Weights of a small GPT-style language model, trained from scratch on English Wikipedia: width 256, 6.16M parameters.
Each number is 128 + 32 x the weight over its row's rms, rounded and kept within 0 to 255. Layers, rows and columns count from 0. The size above them is the row's rms in percent of the matrix's.

# layer 5 attention query, 256x256, rms 0.0551, rows 0-20,64-84,128-148,192-212, columns 128-191
size [ 79  83  91  85  84  92  85  85  81  93 103  83  95  96  77 102 108  78  89 125  92  96 100  97  93  97  90  96  91  83  86 106  87 106  93  73 121 111  86  79 131  96 120  88 106  87  93  86  91  90  91  95  74  66 107  90  76 104  91  63  66 100  88  89 104 101 105  96 115  86 108 114 125 105  79 119 107  81 104  90  61  62 113 102]
[[122 150  93 144 130 125 149 136 155 128 154 127  99 109 174 150 157 187 170 120  83 165 179 137  54 122 129 148 175  76 114  77 183 150 109  80  72 159 150  93 203 108 130 213 186 128  82 104 118 123 115  82 144 164 168 184 150 150 115 180 166 119 154 167]
 [ 78  94 115 120 154 145 137 125 133 156 135 128 190 131 117  71 101  53  90 143 141 102  73  97 169 134 108 120  93 150 209 142  84  81 163 197 130 127  93 113  92 112 115  95  94 100 153 132 122 154 102 214  88  61  14  78 107 135 107  90 149  92 164 110]
 [190 170 158 122 136 108 163 176 187 156 133 143 111 101 150 132 102 164 185 135 141 158 201 146  80 119 137 112 172  60 103  74 219 121 162 111 142 193 147 152 183 102 106 169 150 165 147 105  70 119  60 127 134 160 150 172 156 106 137 149 131  76 125 138]
 [ 76 133 150 151  80 168 123 105 141 158 112  88 176 106 155 145 103  57  87 125 135 151 108 142 183 141 120 143  75 217 167 190  44 111 145 128  79  99  99  61  31 106 124 153 118 110  49 154 166 127 139 173 100 139  99 135 132 125 107  97 148 166 111 120]
 [ 90 131 131 129 119 152  97 143 149 153  93 105 114 149  87 119 124 137 166 154  82  94 117 105 190  99 110 214  62 188 138 110 129 108 203 114 150  88  98  84  95 110 104 133 134  95  73 184 141 155 187 120 132 140 129 162 108 109 144 107 138 161  57 128]
 [152 174 100 126 178 101 102 111 159 101 132 127  91 106 108  98 172 133 127 103 137 139 132 128 139 126 144 135 184 128 164  99 175 172 120 139 199 138 190 202 127  80 152 118 148 172 186  78 100 146  88  88 101 100 135 117 107 138 119 164  78  84 142  77]
 [146 168 101 147 174 124 135  90 172 117 178 139 109  96 135 107 178 182 152 110 159 205 101 135 122 154 161  71 169 141 138 131 172 118 177 168  83 164 158 161 124  75 138 131 144 146 133 116 159 118  81 119 116 134 155  66 153 139 124 142 103  88  98 123]
 [107 148  93 107 155 110 122 116 177 134 104 166 165 103 154  93 151 140 143  81 147 155 113  99 153 109 127  89 151 180 157 131 118  75 198 118  97 150 125 134 141 109 118 129 100 117  67 154 147 150 125 119 108  99 124  74 133  78 120 130 152 137  80 140]
 [124 140  91  99 115 117 120 108 169 168 152 134 208 127 158 136  92 161  99 114 107 144  60 120 159 127 160  96 162 145 101 145 117 118 167 119  29 144 170 108 157 117  69 119 118 101  88 151 162 145 126 161 154 123 119  69 179 120 140 120 191 124  90 166]
 [160  94 126 150 161 156 114  26 113  73 113 128 108 102 150 131 178 192  75 128 111 128 125 132 119 153 171  83 150 136 124 150 114 102 137  83  70 135 161 120 162 109 169 136 152 183 166 124 195 108 118  78 138 126 175 116 149 138 106 177  97 100  79 134]
 [140 119 192 174 171 118 114 156 100  90  63 117 114 151 130 145 146 114 151 168 141 136 161 192 121 147 112  95 135  82 133 157 118 177  83 134 111 143 159 169 136 149 149 152 149 209 169 100  99 115  65  85 121 123  93  92  80 171 122  96  90 122 168 118]
 [ 98  77 136 154  90 165 157 156 142 139 162 147  95 124 116 157  77 116 156  97 165  93 158 126  77 114 134 164 155 158 103 135 125 132 126 187 178 118 147  76  86 197 156 110  93  87  16 118 128 151 178 192 161 112 156 114 126 124 150 126 156 144 134  71]
 [100  75 179 145 195 171 130 135 120 130 119 101  58 103 109 113 121 115 101 121 139 155 183 171 103 156 137 130 114 131  97 109 144 157 109 158 178 192 154 120 104 165 171 107 132 130 141 105 122 121 106 183 173 104 130 143 117 143 132 108 102 102 133  70]
 [ 77  21  98 132  77 127  78 182  81 140 149 127 155 152 113 174  85  80 138 109 175 131 136  95 101 103  97 173 126 151 161 124 117 148  69 184 184 126 105 112 126 168 129 102  87  64  33 121 102 165 173 142 157  78 166 159  53 124 120 113 135 123 103 109]
 [154 161  76  87 160 105 177  57 151  81 135 133 132 161 133 133 188 156 106 117  95  82  31 115 144 155 161 118 174 126 155 103 131  99 172 101  70  95 114 168 118  71 141 134 184 101 171 144 150  79 122 110  99 166 176 108 118 109 133 122 167 186  73 196]
 [166 109 188 211 168 147 147 125 147  93 141  94  96 100 149 102 133 147 132 130 163 108 157 137 108 163 136  86 122  91 120  78 131 165 114 129  87 181 139 115 129 151 156 131 201 133 142  76 129 172 116 147 155 118  97 117 124 158 149 129 148  66 114 124]
 [177 128  71  71  68  85  92 117 128 113 153  31 125  60 150 134 128 179  69 155 158 116 124  62 128 140 134 135 145 139  99 139 100 128  97  70  94 128 153 144 109 103 120 111 186 125  94 131 125 127 103 119  90  86 175 197 144 110  77 156  97  76  74 164]
 [144 182 175 149 162  97 102  60 135  63 148 114 107 133 138  87 176 166 125 147 101 117 112  85 162 142 190  72 202 106 146 151 129 129 156  86  81  72 141 143 123  97 114 148 161 185 169 119 165 120 107  75 126 144 109  84 124 112 121 172 112 144 113 164]
 [ 93 106 144 174 187 161 161 166 149 140  84 121 100 124 132 136  69 123 170 134 158 134 174 122  64 115 113 182 125 135 138 142 148 134  54 189 190 163 174  95 115 172 132  64 110 140  88  84 120 158 144 173 189 118 118 112  99 122 101 127 121  97 151  48]
 [ 86  81 180 178 212 173 132 141 159 138 105  97  97  96 108 138 129  93 154 193 130 145 182 126  94 178 103 151 157  99 157 122 157 194 117 125 157 215 169  98 114 165 165 116  90 177 137 103 160 131 103  76 178  87 135 114 134 133  93 110 152  87  97 104]
 [ 94  79 121  97 127  64 125 157  63 123 118 109 144 135  99 158 157 108 125 183 109  78 115 189 123 107 101 163 120 107 181  94 130 115 158 140 131 140 118 130 150 111 144 126 150 110 140 194  99  64 156 131 103 153 120 161  99  95 113  84 110 134 107 134]
 [132 106 175 136 128 127 146 171 146 189 181  94 159 160  87 183 115 129 145 162 114 125 137 146  79 146  77 187  90  93  93  91 202 150 149 132 141 135 101 125 100 182  72 135  89 141 158  65  93 155  54  98 145 121 170 147 116 162 150  91 104  97 197 167]
 [123 135  93 113  91  97  97  95  72  74 136 110  56 115 173  64 126 118 110 118 159  93 102 129 159 107 167 110 156 120 183 199  32 129  67 169 130 139  85 162 120  80 146 125 134 126  75 176 125 121 163 137 118 102 101 126 153 104  97 174 149 137  99  51]
 [117 157 140 100 112 111 114 131 204 209 158  91 124 110 103 140 133 157 110 169  88 128 142  66  96 175 136 152 130 117  94  88 141 130 162 144 138 142 115 127 131 164  76 126 142 132 167  78  75 152 107  74 131 126 154  98 144 154 116  80 123 118 115 140]
 [118 133 121 137  86 156 123 129  54  75  53 158 108 145 168 131 109 135 122 114 131 110 100 172 170 128 177 104 140 138 190 211 126 136 143 125 120  87 174 165 120  90 161 160 164 136 121 188 173 148 151 183 111 104  96 136  86 138 111 205 119 152 177 126]
 [151 135 157 134 118 119 139 145 229 155 114 150 124  70  74 101  86 105  92 143 116 184  97 115 135 107 133  73  80 101  79 135  87  86 215  84 113  67 182 172 156  76  64 137 116 178 149  35 146 109 105 142  94 142 111 130 126 109 146 100 103 139 135 133]
 [144 106 122 131 142 172 154 151 149  96 203  99 161 124 117 153 112 134 136 157 104 151 189  98 102 125  60 109 125 121 136  45 156 156  86 128 126 157 128  84 185 192 109 113  93  84 156 113 107 173 128  71 165 155 123  96 120  82 116 135  74  69 146 111]
 [121 146 187 161 150 161 134 144  96 132 122 113  98 116 123 140 192 177 119 122 145 128 182 144  58 125 102 137 158 155 110 101 112 170 120 110 155 152  99  61 150 193 109 109  71 159 122 146 121  97 100  73 161 100 137 111 135 122 160  88 168  94 119 137]
 [152 113 178 140 135 153 159 149 128 116 133 201  84 127  67  59 102 152 157 116 116 109 138 128 138  95 151 147 151 122  81 108 212 143 104 150 207 134 160 144  95 133 101 101 186 121 117 108 111 108  79 111  94  94 167 188 166 150 128 132 143 146 132 156]
 [162  71 145 140 127 101 156 148 101 118  86 104  88 137 130  47 155 133  98 155 109 108 115 160 118 114 130 113 107 107 115 139 150 112 148 173 192 162  82 120 114 164 120  93 182  50 139 131 134  98 115 133 107 169 153 207 160  94 170 121 172 132 142 120]
 [115 141  93 146 155 163 188 120 113 114 100  94 139 134 122 194 143 166 122 144 157  73 150 172  89 146 134 159 135 172 198 113 115 114  60 135  54 121 143 110 151 126 147 139 143 193 115 233 129 131 119 125 155 102 106  86 114 161 115 139 113 112  90  88]
 [ 59 144 132 179 152 129  69 110 102  92 133 165 109 159 169 159 141 112 148 139 175 141 163 164 149 154 121 180 134 106 163 119 118 137  79 142 118 117 171 116 149 136 200 146 115 171  84  99 169 130 140 162 143 102 122 107 124 193 103 144 118 115 136 139]
 [163 109 152 149  98 114 166 118  73 138 124 145  86 146 165 107  91 117 104 106  90 132  86 101 123 117 188 119 110 184 105 194 136  87 131 102  86  87 158 111  74 138  91 144 152  53 136 158 157 142 147 134 155 105 121 113 129  96 147 103 124 154 148 116]
 [109 171 133 179  92 168 116 115 104 115  74 105 122 145 135 154 178 123 122 118 144 105  90 138 182 154 153  96 136 161 142 178  98 182  63 121 101  71 112 158 152  58  84 167 120  98 103  98 145 162 163 108 117 113 105  77  56 168 126  92 103 145 162 142]
 [143 126  83  94 113  97  96 124 104 146 111 145 147 166 148 130 127 135 157 136 125 152 148  78 131 130 150 119 140 166 133 100 130 122 145 158 138 129 121 137 107 146  77 127 129  43 174 114 156  85 165  98 137 119 177 159 155 129 142 150 161  89 130 140]
 [ 91  60  53 171 195 130 139 114 122 139 101  76 119 193  97  90 168 132 106  95 124 119 154 145  98 122  94 141 124 119 139 103 115  90 121 139 166 208  79  82 122 180 154  95 150 107  90 197 115  99 143 138 155 116 158 173  89 140 152 159 130 173 120  92]
 [137  99 138 169  98 144 106  99 182 150 123 142  83 145 128 105 143 116 126 144 158 105 126 137 175 142 142 128 150 115 153 132  73 164 121 141 180 169  85 118  72  80  99 148 141 160 123  76 123 132 138 104 130 147 105 119  82 175  84  98 136  92 137 116]
 [155 105  44 113 153 118 101 145  68 177  64 103 138 144  94 115 164 122 120 137 131 137 138  71 105 105 113 137 127 141 124 101 102 104 137 147 136  67 120 139 117 128  83  92 118 126  88 113 115 114 106 147 131 147  92 183 112 174  53 113  96 128 106 169]
 [135 179 189 139 152 167  90 122 126  80 120 162 107 118 181 134 120 153  72 168 200 139 159 153 110 147 131 164 165  92 131 133 158 124 127  98 181 171 184  71 124 148 145 134  76 189  99 115 164 154  95 121 190 137 129  99 168 194 150 155 105 131  95 104]
 [165 163 177 143  96 129 111 114 140 100 105 184 117 116 139 134  53 109 134 100 130 138  74  84 126 117 152 178 160 138  92 123 103 109 100 133 118  67 171 147  71 127 168 160 160  84 116  55 152 192 152  98 129 102  68  97 162 107 131 154 174  60 146 142]
 [121 128 175 158 181 156  90  98 176 105 113 141 139  98 122 150 128  95 169 172 122 135 112 149 133 150 166 165 176  89 151 137 102 165 117 127 150 132 149 157 103  59 160 143  96 145 134  95 182 154 106  83 132  86 137  98 133 115 116 127 150  83  81 156]
 [ 36 113  64 137 152 111  93  74 175  97 122 105 148 169  57 146 170 112 137 189  93 102  83 160 134 120  73 140 123 135 151  87 163  91 166 156 210 126 132 118 156  85 188 174 108  95 156  90 158 110 168 140 113 115 130 113  96 151  74 130  93 135 117 155]
 [ 89 126  43 148 150 116 160  92 125 106  75  86 169 147 128 129 149  81 169 110  70 102 113 119 102  43  60 131 109 175 163 133 114 119 161  94 154 103 128 128 135 124 116 108 104 166 142 137 115 123 141 153 106 134 124 155 145 119 104 165 112 141 151 155]
 [106 160 186 126  89 141 153 116  86 167 150 106  98 131  96 140 138  84 101  82 160  80 155 108 155 166 153 132  94 117 159 114 114 122 150 149 111 191 155  95  52 138 128  98 158  62 134 139  94 129 150 168 111  84 145  99 144 168 124  96 188 137  95  33]
 [111 141  31 106 124  84 191 136 153 177 131 113 164 159  92 125 134 118 150 123  72 111 128 124 102  37  98 169 121 166 150 132 127 115 173  61 135 116  95 141 164 102 108 145 138 177  88 165  37 146 116 131  92 145 130 116 155 166 125 154 127 157 168 168]
 [111 111 219 130  89 179 145 120  88 118 122 117  92  98 128 153 129 101  54 104 154 112  91 122 170 174 151  95 145 100  96 164 129 143 146 166 120 164 152  65  89 129 117 100 125  80 164 119 152 137 183 182 167 122  91 163  91 107 111 117 125  93 127 102]
 [175 124 151 125  97  62 118 179 172 141 180 100 138 103 138 139 136 170  73 123 104  93 101 166 123 145 174 123 137 155  81 135 167  89  67 154 110  72 119 111 137  70 105 149 173 119  64 208 111 144 132 128 135  83 130 156 125 144 141 190  83  38 141 138]
 [135 140 134  92 156 136 152 143 152 145 113 111 166 109 103 135 123 157 131 168  88  89 140 101 144  96  53 142 113 105 137  83 133 109 113  86 152  66 157 162 201 129 139 106  99 157 133  94 108 175 103 111 100 155 141  79 168 134 123  87  95  78 115 174]
 [134 143 126 156 139 144 141 138 163 121 135  87 112 191 110 137 112  84 181 181 111  88 162  80  78 128  98 116 136 162 150 121 116 174 160 115  91 201 111 101 105 137 129 146 118 138 109  98 126 129 101 127 115 137 124  79 125 134 110 144 110 181  84  97]
 [ 96  80 106 149  69 150 135 167 151 169 126  88 163 140 125 184 116  44 130 134  81  98 117 106 106 137 120 163  64 154 120 168 125 138 155 129 104 135  98  59  91 151  76 102 145 120 145 166 121  96 169 134 142 136 156 149 140 108  90  83 147 129 121 159]
 [115 131  99 144  96 105 124 211 111 172 120  86 109 171 129 159 107  44 146 140 105  91 159  97 119 120  90 112  69 145 120 155 106 114 127 171 139 136 152 127  85 179  75  73 145 109  99 176 108  99 121 149 138 157 172 135  99 146 102  61 106 187 154  95]
 [131 135 149  86 144 153 106  68 175 126 161 153 121  95 138 104 143 123 174 145 166 136 163 128 154 145 121  65 150 111 110 114  98 181 207 119 164 179 196 123 123 117 190 186 118 128 179  85 106 168 105 127 118 119  98 153 170 136 120 120 154 180 115 117]
 [107 143 119 120 101 174  77 152 104 138 133  86 134 126  97 131  85 142  80 138 119 204 135 177 179 118 137 131 131 147 128 146 152  99 103 153  47  52  90 160 105 159 114 145  93 119 117 134 164  93 103 104 155 121  76  84 130 146 145 154 116 139 175 151]
 [165 147 140 115  91 112 119 205  96 108 134 125 120 116 112 117  80  96 156 151 139 117 162 162  98 154 160 140 110 154  96 178 137 180 140 156 184 161 151 105  93 198 117 116 104 126  86 171 171 133 152 175 132 178 168 149  71 124 122  76 116 194 156 108]
 [153 137 154 179 163 178 134 101 130  87 113 127 101 144 142  62 118 114 126  83 228 161 145 195 138 165 152  72 160 109 133 177 120 174 159 154 156 133 138 111  88 125 168 193 125 127 146  65 145 135 114 102 141 117  55  96 122 103 123 138  85 164 116 129]
 [130 113 110 144  74  96 193 185  94 179 104 157 137 184 159 130 125  89  97 154  75 117 108 122 109 122  80 137 114 103 154 119 125 115 132 134 162 154 143 158 116 123  99 102 109 107 105 162  91 109 142 139 114 116 172 150 153 112  84 110 145  82 105 159]
 [126  51 136  73 172 177  92 109 157 118 151 186 114  93  94 103 158 135 124 141 127 131 107 100 141  82 138  82 132  96  98  81 116 123 147  79 104 162 131 103 190 107 174  87 157 132 127 113 119 147  84 123 141 129  61 197 140 147 127  80 203 114 152  96]
 [133 146 162 144 128 135 102 124 169 118 147 106 161  76 109 170 102 167  92 155 161 204 108  89 185 121  67 126 148  63 121 122  90 124 169 103 136  85 131  98  99 100 148 140 134 145 112  88 123 180 109 136 106 124 114 146  81 172  84 106 116 154 123 166]
 [124 105 173 136 204 141 129  76 164  96 110  99  81 101  77 133 143 142  74 121 148 144  57  93 114 127 107 123 122 118 124  74  88 174 149  76 127 130 128  73 114 120 190 151 157  86 122  14 178 115 122 136  96 145 157 140 141 121  83 124 132 113  87 164]
 [107  99 144 103 165 148 126  90 167 163 141  73  96  89  71 158 187 121 162 188 146 101 109  93 135  97 114 116 141 121 136  87  79 130 144  89 117 165 173 118 116  93 111 141 112 108 129 115 124 174 108 111 138 134  79 107 132 182 163 173 124  37  97 133]
 [154 146 120 180 110 112 134 174 119 136 143 106 130 142 177  96  51 114 138 125 158 198 150 162 100 122 126 146 173  93  93 128 132 119 125 169 117 128 144 132 118 138  91 141 116 134  83  90  86 125 144 163 162 161 164 135  78 159 165 164 120  72 185 152]
 [163 156 198 128 168 139 118 144 164 103 148 138 135 110 154 115 119 117 108 154 156 184 120 162 153 178 135 159 138 113 169 156 143 153 137 160 168 169 165 112  92  90 138 175 124 116 120 131 105 127  86 122 130  65 119  83  89  93 123 174  99 125  78 135]
 [ 96  89 137 140 151 166  83  89 125 147 137 134 119  68 104 169 114 120 133 101  95 114 150 121 119 100 114  79 150 178 126  82 102 111 167  33 125 117 148  78 129 129 204 119 123  66 154 148  75 108 135 134 121 169 109 138 114 110 103  92 137  88  91  91]
 [131 148 135 126 137 109 161  71 140 166  87 111 161 141 162 140 130 168 167  84  76  94  90  95  81 117 105  98 134 116 175  94 152 151 138 108 148 106  82 175 100  66 121  65  86 201 198 141 107 136 128 158 110  79 142 114 113 143 114 185 121  90  96  99]
 [103  84 115  93 118 125 115 130  77 132 135  78 143 164  90 114 148  77  93 126 126  98 143 114 172 104 135 121  92 142 122 117 118  86 141 146 114 119 156  90  81 136 147 123 116  57 134 123 112 149 192 178 151 125  87 152 136 115 123  91 154 133 162 103]
 [140 106  74 160 190  97 139  78 176 121 122 110 120 122  48 101 162 183 173  52 103 130 109 167 139 100  90 143 132 117 100  71 139 117 171 110 152 110 146 132 219 110 162 173 148 125 142 131  75 145  73 137  75 134 178  98 174 118 131 184 115 144 144 147]
 [106 136 152  79  71 156 164 172  89 139 132  93 146 112 152 125 108  76  78 151 109 114 115  73 162  87 102 130  71 140 177 141  93  92 103 145 100 126 139  77  55 156  60 104 139  87 122 153 152  87 192 140 152 156 103 208  74 129 105  86 147 116 103 123]
 [ 90 111  69 132 108 143 111 140 106 110 113  77 159 121 163 131 127 127  65 132  99 125 106 111 145 108 131  94  74 130 127 112 131 102 129  82 137 147 128 108 167 125  27 101 181  70  94 147  85 102 103  79 130 124 192 174 100 159 117 139 116 166 120 202]
 [146 154 150 153 187 114 117  82 154 111 128 180 132 143 122 100 149 180 174 105 167 143 154 166 135 155 143 116 205 102  87 134 158 147 141 143 171 104 132 174 132  87 147 157 125 184 149  66 150 150 100 117  70  96 124  44 140  93 162 152  92 124 136 114]
 [141 111  77 116 146 116 149 140 146 149 155 140 164 112 119 128 111 158 130  95  71 115 170 172 113 140 102 143 141 157  52 145 146 138 142 141 142  74  43 153 122 121 167 131 111 132 149  93 156 140 143 177 122 196  98  81 174  61 118 178 148 129  82 127]
 [ 88 103  92  82  90 135 127 147 130 162 146 117 202 102 104 164 117 115  81 106  44  92 107  84 146 101  96 173 107 127  85 144 129 113 165 145 134 120 112 116 126 127  73  94 132  98 135 168 112 122 163 149 141 157 131 172 142 125  74 128 138 153 124 190]
 [100 105 126  68  84  88 149 149 122 138 140 118 150 141 155 124 140  88  74 152  69  87 149  92 131 122 136 127 134 158  93 168  70 100 120 141 116 101  94 119 115 145  67  92  92  86 182 172 138 105 186 156 166 159 142 143 153  90  97 119 123 143 122 163]
 [167 151 175 121 161 176 133 115 157  90 104 143 110 135 103 123 133  97 145 122 209 126 173 201 133 169 130  90 175 126 176 146 107 141 114 129 148 133 149 147  95 113 203 145 138 205 120 144 141 146 156 135  86 110  69  62 170 128 145 114 129 122  95  71]
 [126  81 105 147 112 145  98  75 120  99  83 118 110 134 205  83 135 157 144  95 101 204 106 161 152 120 126  74 169 106  63 174 140 140 148 180  95 120 114 154 119 127  99 183 168 201  83 108 136 157  95 127 171 112 137 112 101 136 164 181 164  99 172 135]
 [162 143 136  81  76 125 144 181  92 181 120  86 117 134  98 186 110  97 131 127 144  93 124 105  59 122 142 178 101 158 151 118  91 107  66 158 162 114 130 138 133 183 154 103  96  88 109 173  72 127 163 144 146 110 111 174  95 106  84  76  74 163  64 136]
 [139 163 175 137 176 182 125 154 133 150 129 104  67 150 107 125  93 101 151 160 208 142 158 185 120 133 114 120 118 121 230 123 126 175  96 120 163 150 138 135 112 132 193 138 103 169 144 138 140 107 128 103 128 103  69 106  87 115 101 125  99 133  58  81]
 [126  90  68 107  56 108  90 191  86 176 135 116 115 127 122 165 108  71 110 119  73  81  82  84  94 124 141 214 121 120 115 106 147 116 129 153 161 112 104 123 132 139  55  95  95  62  94 194  81 118 142  87 138 140 172 178 110 131 110 108  82 140  83 199]
 [ 95 105 139 110 185 158 133  92 163 121  89 161 103 156  71 109 178 101 112  97 132  89 146 201 152 168 206  81 178 166 117 156 118 127 148  95 115 165 125 159 170  90 146  94 146 140 160 126 129 149 146 152  89 108 124  54 178 138 155  82 158 168 213  88]
 [178 183 166 160  78 199 126  94 167 137  92 142 142 110  83 129  90 132  85 122 160 210 168 105 136 157 107  68 146 143 162 125  75 163 135 112  86 125 149 108 111 108 179 162 123 169 118 135 113 133 123 111 155 100 107 164  50 173  85 105 164 160 137  96]
 [158 143 146  78 141  83 112  79 113 158 121 113 115 141 159 125 146 116 103 106 129 157 139 162 113 152 201 128 151 111  79  79 184 171  93  98 123 184  78 126 127  91 166 183 193 104 115  56 110  90  90 154 117 155 130 137 200 127 142 133 129 114 185  67]
 [141 143 132 144 168 165 106  64 166  85 159 194 172 123 127 111 162 128 125 131 136 174 161 121 154 152 137 118 140 132 174 119 174  94 157 113 131 172 171 134  72 107  91 140 145 159  74 108 135 171 149 149 101 128  91  96 120 151 136 134 146 115 118 144]
 [171 163 158 145  81 131 155 159 121 211 127 139 112 158 136 126 103 122 161 107 140  84 126 114 107 112 141 126 108 109 133 101 123 125  41 157 164 100 122 130  76 174  82 113  54 107  99 168 104 134 147 125 190  98 165 155  52 133 162 138  53 145  89 166]
 [160 140 178 153 131 138  87 131 121 137 136 116 114  92 182 138  98 108 165 199 160 181  83  78 120 136 110 185 117  95 191 113 135 157 122 131 178 167 154 117 124 104 117 131 120 154 117 162 149  97  95  89 146  80 123 114  45 129  86 157  84 114  70 144]
 [109  81  89 135 112 106  63 151 104 123 159 104 163  98 130 121 144 100 113 115 107 128 140 166 145 111 163 138 128 143 174  97 146 160 135 111 144 144  55 119 166 109 134 152 202  91  74 171  93 147 124 151 115 145 135 206 133 168  73 153 136 106 114 129]]
# layer 5 attention key, 64x256, rms 0.0545, rows 0-20, columns 128-191
size [151 106 107  99  87  92  72  86  92 122  93  96  83  73 121  94 103 202 196  76 101]
[[ 95 117  98  64  93 149 147 135 123 134  94 105 166 157 103 151 153 123 108  86  75 103  83  61  98  76  96 121  93 189 146 139  76  95 160 108 140 118 114 131 150 124 118 117 147 129 142 139 105 132 162 181  70 129 111 159 112 154  82 121 132 123 120 132]
 [140 133 211 178 140 155 120 126 143  97 171 132  92  57 167 111 106 139 113 185 205 167 165 167 143 176 152  91 164 108 117 153 156 142 120 133 118 195 155  74 135 116 149 149 124 115 145  93 184 128 101  72 165 120 146 111 131 129 125 160 138  99 129 121]
 [135 106  93  51 109 143 152 160 100 138  75 130 150 148 130 150 146 117  83  77  94  95 101  74 154 109  92 124  79 157 127 100 110  96 155 130  99 116 132 107 135 145  79  85 161 142 123 147 107 102 135 173 102 131 100 152  97 165 105 100 178 157 150 115]
 [140 103 209 148 161 136 110 111 148  88 155 164  93 119 152  92  93  95 115 201 147 179 125 181 133 161 183 108 150 109 148 128 132 136 112 107 158 175 142 150 147 122 154 126 120 151 183 115 177 125 111 111 146 110 129 119 142  97 142 127  99 119 133 135]
 [138 181  93  97 132 111 119 128 107 118 124 180  99 158  96 161 127 153  60 129 168 102 138 114 147 150 114 126 182 130 158 203 187  82  91 115  95  91  94 163 159 171 174 102 112 145 147 134 154 204 141 130  66 129 137 115 130 124 120  80 138 164 148 138]
 [111 103  54 115  85  65 139 133  99 170 102 124 155 193 121  91 144 102 168 117  57  62 150 134 124  96 178 117 155 163 140 146 140  97 108 104 119 126  59 147 131 123 102  86 156 161  73 190  64  82 201 121 113 167 126 141 147 143 225  89 120 179 184 112]
 [ 78 163 114 126 110 159 148 102 111 121 122 128 185 148 123 172 128  99 139  86  92 110  41 145 120  95  97 152  75 182 139  81  89 104 135 100 117 161 125  90 154  95 145 137 130 123  92 103 112  98 153 157  94  85 180 144  56 165 121 115 119 111 137 173]
 [132 118 119  96  91 140 162 133 104 128 134  92 172 167 127 200 125 116 129 101  78 108  78 104 152  76 101 158  88 145 138 109 123  87 149 145 103 118 114 123  99 127 135 117 156 127 101 115  60 116 175 128  69 105 150 148  80 142 164 128 124 152 140 171]
 [142 152 103 105  91 143 177 133  99 121 151 122 160 140 116 182 164 115 157  71 107 121 107 112 121  91 108 169 111 184 106 111 127  85 190 128 107 139 123 109 130 105 130 133 174  88 113 141  88 151 129 174 134 110 140 166 125 193 130 142 172 147 130 173]
 [104 111 176 154 174 134 137  73 122  95 166 181 171 154 156  46 153 111 138 165 135 153 152 150 157 124 189  95 107 143 164 129 190 137  91 114 109 162 141 123 115  81 109 122 122  77 114 106 158  81 140 108 141 153 170 154 171 110 179 158 145 103 168 160]
 [137 148 131 192 131 149  94  79 175  85 108 111  89  78 141 111 131 147 157 172 180 155 171 160 115 121  97 119 178  81 149 159  91 137 151 156 182 122 131 135  82 150 192 172  95 145  96 140 136 202 165 105 187 161 117  89 119  93  73 130  85 154  74 121]
 [127  98 121  96 123 138 180 103 129 146 139 100 161 121 137 137 180  85 116  89 108 106  91 136 140  90  95 166 102 161 121 103 153  75 153 134  80 142 104 126 170  92 120  93 200  84 110 118 116 119 147 136  88  81 129 166 112 155 163 133 173 110 220 138]
 [130  92 114 163 159 141  90  93 147  87 134 128 104  93 176  98 150  88 152 153 158 172 174 134 125 145 120 115 138  99 177 132 145 134  89 163 143 182  79 142  66 136 145  93 129 128 110 114 150 135 151 132 141 128 136 107 178 106 137 121 107 106  86  98]
 [ 97 143  64  89 134 169 143 139 110 108 107 124 135 120 137 185 156 100 124 149 110  96  95  72 157  92  82 127 128 163  97 124 144 127 186  88  65 161 156  86 154  77 137  77 163  93 155 121  84 127 160 170 105 129  78 178 112 133 147 102 140 115 185 156]
 [135 152 139 166 138  95 142 124 139  95 137 173 122 125 177 115 104 162 120 167 144 153 141 170 142 195 163 123 142  62 122 159 155 150 144 143 120 138 148 153 104 122 114 161 102 107 114 131 154 108 132  78 145 148 176 100 193 120 158 152  97 153 121 153]
 [148  85 100 109 110 173 123 141 109 154  76 172 147 146 150  93  97 148 156 120 131 149 146  95  67 128 135 168 148 156 158 166 156 110 129 134 126 104 103 138 101 147 151 132 127 129  70 125 147 156 148 116 134  81 150 125 143  96 146 154 133 102 112 132]
 [166 127  94 126 149 162  71 169 143 118 176 154 154 100 106 156 103 111 160 136 126 158 156 128 130 107 128 163 106 154  60 121 138  65 116 135 206 101 194 150 119 149 125 111  71  90 135  54 133 142  86 119 132 121 101 139  82 118  48 144 138 138  86 139]
 [141 131 166 183 149 120  94 123 135 112 145 154  75 122 140 110 121 129 172 168 192 156 165 127 121 183 157 119 166  97 141 174 160 185 100 147 168 143 147 143 103 127 149 144  95 146 120 116 145 122 113  86 143 100 170 103 128 103 114 142  96 115  92 130]
 [113 123  64  87 113 134 143 136 113 133 118 128 180 169 125 137 125 125  88  90  87 107 105 105 150  85 117 152  86 198 110  91  93  75 145 103 114 110 116 124 188 120 143  99 129  93 138 151 115 116 148 177 103 126 108 166 151 124 147 110 151 144 170 117]
 [ 90 130 183 176 137 165 147 125 101  63 119 190 164 149 139 113 135  90 149 135 145 173 182 129 144 175 143 103 126  85 174 142 116 126  95 107 146 151 148 126 138 115 156  74 121 156 128  55 232 160 141 122 127 129  62 144  97  67 150  89 119 156 113  87]
 [167 153 180 172 149 145 166 166  99 126 148 156 179 105 178 101 136 129 201 206 165 132 149 154 149 125 126  50 132 100 127  93 163 131 134 115 112 177 131 164 121 144 150  83 119 138 138  61 194 128 104  96 152 136 106 171 127  60 133 124 133 126 114 133]]